Part of a small language model's weights.
Size: 11 layers, width 384, 6 heads of 64, MLP 1152 squared ReLU, 33.1M parameters.
Each number is 128 + 24 x the weight over its row's rms, rounded and kept within 0 to 255. Layers, rows and columns count from 0. Numbers have three digits each. The size before them is the row's rms in percent of the matrix's.

# layer 7 MLP up, 1152x384, rms 0.114, rows 157-222, columns 0-47
104:202126082110114111129101146121115103158140145117136153124122141144137117141130151136155151084128106153122107159173092094093145160107132133115079
099:125150129107141124148100123090139130154111103077116157127117083150119143105155159130163123171110107144085095090080114102141137141173112139140124
098:101170127115139139129139097156109129181137130102130144131114126106131142116161117110113157131132096145117091118139111136160123116124171084153140
103:151115106119094083153137148129134126138134186157127129139125172098127124120118122139134144126105109112103144114176107141121137132151161133117136
101:115150118154121120148146142072111101151137154109118120153114150134145095119163123122145114120118123111165137113119145131139149101119148123157137
095:122156124134117094116151144091113102110120088137120104107091103111121138142202155154136123120118166121121122101122138151214140096184114105108166
100:147147116134139126147129134175157164147075155080137147157175097102185118127170121108119166118139163137148114100117141162123133106107138138152099
090:094122138089135126111089119131130109119142140078069127153117160064153182165157132152161142095132107124141102158142109103152147116123133163119151
106:131130164120132105114087099099098093134118094080155077154157106150129160144103134136170140079156154140101130116172108143115134124100128137133131
100:121161125099103127142086120080153110161139127107097078110133105179124134152171146128139112130159153116100129131116163149121077122132110156129109
109:152133102175099108114129117105062107148131165133137103078172129155132105125100127123146143122133131150156116156169095129094146087132166110148148
106:153117096137095094123120129094115091138142172129114123163151092115135167123158123134112127139122144107080107174150098102158145097106118177144125
092:153108118154091121154130080116086095128160152144129141133141105116124123106152114104123160152126121143127095163127130093130190142145142107135139
108:167138119138097099079137142122104111169150190079132133131124117104153141131132148097151079119149146133169111079098175126116120122074140136154176
102:114124146133145131113105130118095116130104155121143154171124125131122143105178169140141124107108102155109112132155101095113085120119144119113135
097:167117076144160114111089142094121169162140141111138133148176154120150119130118128117152109108136150139100127113127101115093137113070121130128152
102:156133168128077102142134116166156150131100108181076133112096111097126108077107155130121102148150117107123115153136119084103166128127134112076096
097:110119140182118140133104143136143131129140140146147138111136092126169130158146118107154120124137080162080112147140116114145161139131143157083143
093:148156132122128091136117127121143087168120118136090130102129080140188107105113156108125096178143135112115132102154109156110100097169162108130144
101:138141132105153074165120149159159095119124161129145119176137100131129142129105170145130168109173101125132108159094095084110134134145182130149164
102:132159106123135147140163156139130141121112134160173112112113141133095109109110103115120137090189090125130123131129091100174120132139138162134106
102:139096115104097082139113110139088095163144113157154093115110131127081103134140188136130075101113124128172131163132142105119183123114174156123117
098:156136126156134144137093103131112108121102107116108107165132121157093173179104148132120118128150126116123113128121105126156100124172112085085109
103:128123080151096169126111140116104089164125187088123152099125136085106141116143120093157173183109124138097122169164136130119160087110152123141126
101:148086152133136150106148132101103106119100141129138135133152124146122117113135138126145149122157153134138106096114137125117157126153111121140141
101:138123061146129102102105133124108126161124132151174099165134147126135146118156120101116124095171148120108112127183126140173144130118123141086144
103:114128145136107139139133128130134128107105130144152098137157168148121160105098110148148073139122100145195108131147100104149128113099138129096136
098:154096121143130150143132146113139116138133159097125151137157119099157163110145093160150140098136081116129145101099121139123150082166108117156116
104:141154125096141132160090123157098157096140133147096136132136126127126114130111176097111116130142095106132126120183150151121118122196115102128111
119:134123129125102095049130158128100111130106153122059094110098126092113155150096152115139101078104155134131119132084137168115153133092129129158130
105:112119132110128128073115120117145146113129145154135089116106095097099152106144151130147107101126099130125140088146156115113129121119146138094162
098:175170086136108114128100117131157112135121115144150097106138159158132091141126101128108125164151082158111152098111126145153126111105144069113091
095:175124157157146136133124139151107093109170151100116114168154144116164091146149103125112126142105085172117138172132135158120105119136119123134096
105:149174187115096126105173131149140141178102100133114129097125103090163155088111183132129110147135127167105097072089119148116181131138123182115098
113:126120130128139119147110107150094131143115086131101114144140127108153183137137136123123130128127088106108147126101128107141143160146090132160101
106:120130115119121104129136110148136165121119121130134126118144127132158136138136138112157133091152153149149158151138127118093150155130120093110138
101:146152113111153135155127126139118079103111116162124133082104128128132110128124152114146116149092145171079140120151102127179121110120137158090146
104:169103074123122135111108171123125146139109124140133165168152123136156128090092138141124148101125067122126113119120098094100144110134103103092143
103:156136143126095130108139149117120165152146136124155137142135158106128144116144132121149163135111107119103160153134080093161122089178141142180140
099:115144111111140103105121118130133119128175120144091136114121102092150133163104154067125129103136135172128132135099133136097102120128122193119117
099:130141153140107085130086111102132074150113103166111146142131146060153093105150099104181106114130140189133127123137141099144122155081120121124158
100:146124131141100154167125124106110126103091134128061095123115119098133165144196116132120126118104107128178117068116143096131173118097135125141135
099:168109151120125113139123125124118112139125116134120124118151138156125153176144095144120133095137110147124123150149128146167122124188136128140136
100:146139137136123183147155114154152138094134088097121112203100152123128137111123184094131097139142132122135141104100100134124114109133140135135083
096:131108150114134127162143138123051131100114155106149159133156124146100052123110070151139115118187110111127171138157154109155158142148146149143193
098:123165136160155124113107126047121147164120121110120128144105148137136173124136089143149136110099090129112120090139116162169148132119159134133120
103:134108132172114125118108168095099113129162177135089111096123142107130122175101147104161134147162135123091141102130125151167139111137118167141126
099:137127130137087102124109145094120140110105116122130102124147112110104146100120153121132151116123149133166108104119129133143140137177153149124127
097:137159132133150110131137140086133115148085114122145110117166160126160138153094096129143123102145096156103104148132158111113150157105163113092125
101:133170145130097083121085141144103128169096149110102099125125142117099175159157143127137100133105131131117113150154135130179135113137160138167119
096:128108157143126125089144139096068116120112120127117120168094146107125078129130146105138098129152157175148114115125135087120122135143133098147134
093:138133128133099129128109134124086108125115140127108121157084127135139158145153186073172131120129119191150155119107085116131134117098134130134123
093:152188140131167133129133083138152101141135149170085143133161140154183078182123159143131128117143097122131122121117137122169159160147142152135169
101:142128111140129115141115103093098082115149136141117121150109122130125151178137104116171113086159121128140110153145163097133150144094135166100152
098:116156124110150143120133106103101131141102131101116174121129110108170129121120149110121107113144099131149119105098153161125128090113163113100121
095:096130146126131115128128129101154142126153089125092068128108094097127097121145132141129124102098105158138134116111129128095140142136116116077117
103:154139143093121089133112123100170140150152154100129144177144108136094126126139141158131154105162103140159127138125131123138154125138113112173149
101:153123083164099130156143130125092112113091116113144125121128144130114099155132092155133135158133152140136148097118170133096168123118125142112179
096:169159141118105145116101116173108157152088092083139162155121151091145127110133132172133100134127129160180144116134139129144158144133163094149151
102:150134108107123113122107113137104154143122115150146139129128080135128147111098114092148102107114137151111120112124136135147130094115138154108135
100:144155192135163143132121149141129148147155119095119117115161131091165135131102132154157131120141060133107176119099091109120109100124156112110131
097:136162138118133174162152127113112158147133144121091148132154125104145099139139107099142135132132144161136133097083134108125131147100116107126121
106:152136103128120114145103140132103095145167183113154128119152100115108116126121145102130108154085108122117109114124092151143139143095149107107132
095:104159100138114141115144158123138143115113147177082098144156089128146134104108114111149137132135096168141118168095122097159130094165123158110153
097:109139138173131123111160160153118141142111121081116101130145105137164084136155107104155041115163108158125140111137121125164112086161114133150140
102:128156097151122146113119183128137133139118146152078102100150105121159117113111105108141114078105122173133101102128094154130132163089152132141133
# layer 7 MLP down (transposed), 1152x384, rms 0.0996, rows 157-222, columns 0-47
101:113154102131117138126131111099138158158103168153094134122183143123107124125110105121140085117163139164158148108078127148085135174147152120157118
099:124135150131163133151151078144132129128106122108129123124117107114111098113134133126076091151152130109106116107086163156164109123135101120131074
099:079113100151139107145151145097112111122095175133096102088141106121126117161133118164153139097140161117085093129101151154110115157100119175112137
101:142160126095122106092152141126153103105160116121135138130118140103146136113117140156140147114133107123150145117135120159106147117126145138143106
102:127107141176105144173080116098109093148136113143128093133129123140104157113117149131086122121117148158140165143106137154123147166122115116127166
099:106149092134124131152123155130123118102140123130150137136138161105132157131111136150146158124104162159120095068132135115124137084128123151143140
100:151122123117126102126169146109121123122107140092141137139167112144129154149156113101128127122131120124117149108113130097126135137129108186115091
095:142113110162102163123134123150127105141114104074108120111117108127128117142102098128134135100085095150131157164148129117126145121134126118135125
104:139190110117112123175156091115121131151150125136154158162122133137152112086102104143132115090110128116104124118113165137111124146102135101141071
098:134164132173107125148081127205134109130144108130120123135194169104123139141117161103150121176117147104112131094118113132124145127144111199123106
106:136132138183144121148119094150142117126104129105192171140098132124171159092112079140124130120157146138103132119147103136137130156125155124188144
105:151148122123180138124120103156110121155132149124095100182115127161101184155108090113128132147120129093122133140112098120139130126123131098101100
096:118130167131068106160128115081157145105107135142093121130126147161151128097105122112146148153123108121164102132160152132125115131142147143092130
106:115123133110124122113125100087145116151121140122165136127148098092101102137158172109125156130120187105115123106116152126165094105089138129150110
102:119131134128125099164157105152154118132173120140141107170146110125090149091142135118086092151134105105120084091124072131129143154139098144136116
098:149134114152166075104140174120104084144096145101084157149146119157151131147134123129163101138103163144138119154179129124110117109115110131112108
101:152106141112141133128117158175197151120104124130145113138132181103181112137117075125141146114115082130146099174112105141124156139122157126114138
100:109128128161133152139132128130140122083103126129129151090133070101102110133113136109100135168105137183129166139134114132133107164153127114134127
097:104117142113120134143164102112138148110076121115137138177109092156098114124130140120139140136096135114127099171116106148147105158150112175125130
100:140145140104135154094045136179161094140136165125129141133115105106116105115077160121106118104159146151080158085129088062104132108157116133148096
101:114153136127143097120138181185142151109102154111150080096108105178137087122118178147141141123130138097079193147106107150101108114148142172112126
102:123125146147162084097155158137100111121133121114165165099159091072136117130109127142124135115141104078108149130118148182115128128137114127090111
098:162096098119094134130097131151143141117155091127143161100129099122125128095083084122116143127127133096133142155108131104125162125112141146148133
102:106125136078126137114123080090100089112163159162092124112117154091115114095116144145175146105138096133134115160118128136126094120129129177144146
101:112115087132149116120123098123119119115144163145119136105123100144125114104117097121134130078152120148144093154114107152156127134104140109150151
101:172113133138162144142139103149131102162152129139133105131144126140140099134134100087088138086109077091187121082156119224143126134100117147140098
101:080141125145116132126139126113116150110093140118102154142173130122143126142122121167138140154086097113130132107084169106137123106104113129098135
099:158064087151110132118145105161139152095113143148167107108125133106099108131136132151101129152112137111116101180130161149133096102083106107098140
100:140136140127116160108137135085120111108123111094180111110126127182141088098100107140107142133157173108163085157171131173155102136109157126132092
113:151098144107138137110132145140138129067106151141144142113147117099114116112122107109092117089152126081124085154120145143140144105113127116131123
101:096151157187118145112097110155096135056130108087108165108132124142097125135082163144129102131107126110137148183126139097146173142127056159164191
098:120165147121158173118150120135135111135112135131090137153126117123145081127174133152111149162097152097153115088112146156155155139117110127100079
098:131160124144117102104158168075173115098119083143124122100171080118132129144153104120167129132155132135096130106102081131163129124129137154139124
104:111160138120106146156127159119137128132075108149127122124167132149145141096108121123097131098178060156082146111137155104145141095130166136140089
110:120113126098116187127128155132126142121158125134126141113114132147116132144130082142092107131151083096116130142156096108121132146154129138115137
103:077111177097099110116184146103104129121125095141129074146123144134166132110140116115139127118142077166144171137107105102139136142116100088124143
101:164112157108139102127108150102131130078107113104132117131101104117161127111091143103149141133111108124127159105128139131082133120125167116133164
102:107127100134144102136164120118151101126085144138124118117127136154125170134124159167087140162142133146161156145102103144141153138113145145115145
102:107106117118125097114197146168099108135106157150124127085158122136152098159123124113142108134107095127124151138128123132109120102136116118103121
099:143144129153135112144154142144120113117144118143130148122122136107081101128118134123124112161107076102114114153141102171142190153118134100116097
101:099161109132163122113143152114105145126119137154120157185101132117102108095157123130134119101094107091120105102098130132102131135201088142135134
101:113130115082109124142140141147127146103185117110134120079128120172106114167128119121124146126122142142144128146145123127162129124160141167107148
099:116156126124135133129109124162183166117138138110126106097088118128118176141161111151077117117142146139150114091134067163121118117141129136138153
100:088100144126097105129084072125119154118083130116107130155128138110131127099154144169141130067130128109139146160115125111146132110141146138129162
098:111151126160162170130119100146098112124123148164132127161099155194159187098142113156156107167141138094087113144126092152127142142146130156138122
099:109103140122124109086152110091080117054139160144179125122147131124167119123146096124171129119150103146123102115102118135118121121095153115120122
102:115143145097132119088124121134135121115163116098089103130139145093123146110112150044135126127109121141117147136145152140116109164146103129143088
100:087105155098117123096110146164148118153136110098161119125120099082085152168147160127106120139139143152139090141137105177118082092163111153123117
098:137130162106110118144170114172119130135127171170124131139118169103129121165100168116147143150111066111110128130107145118127161151110148154129149
099:126130148118163145148105175103146136139110136193164178139104172112095135167141136126162151146135128117126126096119048094118123152090155135115120
099:117096159108126133114073164139130143120112158112095118175114105186080102127111157161130149128153130135130146164156108142118115131158120094112100
095:179158118110076097114142107131112115101091112147152079120112157112122109125136125116106143130059088140101133107112109145071120122117108126110099
093:131112128135154085124141143146127103103127148136166106111086103180133150112095121131125098126121118171137151110161138129119133132127126096128132
101:112096126115121090120107137134132123054136122157117122124144119121117111130128101116148109076145142075119100121170127147134120111116125128157116
100:154109129134129117137099148124122142086132143115146120125142134123130170139171082108075100107125145149130115134144137138130116104145124138152142
097:098108106114124086143140117141115139155154124133146124142112144174100130127121125121136154156103125144065134131125141124109137157164075120137141
101:082140127102150185107133142113111093142130164130112137135070156089152142152155150079147128174099133146142097139135119110113117144088120128141102
104:132130090126097113122137129133142122091138106077122144128132149149144132142138084137097122159134095138096143139110126123087136144093160111108108
098:124175139162175104130156148106124121159141106124120118138122119099134077126112114115142153135167126097130133113123112116125108121110083127142099
100:084109130131124120162106122114154116140097158116164114082115173075140160154143153102088136136121109107107150120116170149119124155142103148142078
100:114142105120168133167127154083101124145143117132113132119127105067128173120136124128146122173147173111126184104149143132151174150142133100086152
098:122092145151124127108125173104152144121128109142131162128156152124121156107076099159113105139148130116125119145150152109143105152147111170119142
105:168085137150141165134119148131106160120101139105142079121139117122109137125134115161111120099161147105142113108097151128099177140135160073114129
096:089128120107123138128118105138158175129101115117154117137155122125108119154085074114151143149111152127146114130104103130148108107094113162140126
098:084137125144155153111132152125130146150093122123153111115123134125165073099121109101106108148129129133115122157163078140100153144135114144111139
101:159074148136164119130145149142137142125083097128141132114145145133110107129177105065095125112120170087153091131094115131132126137080126101136139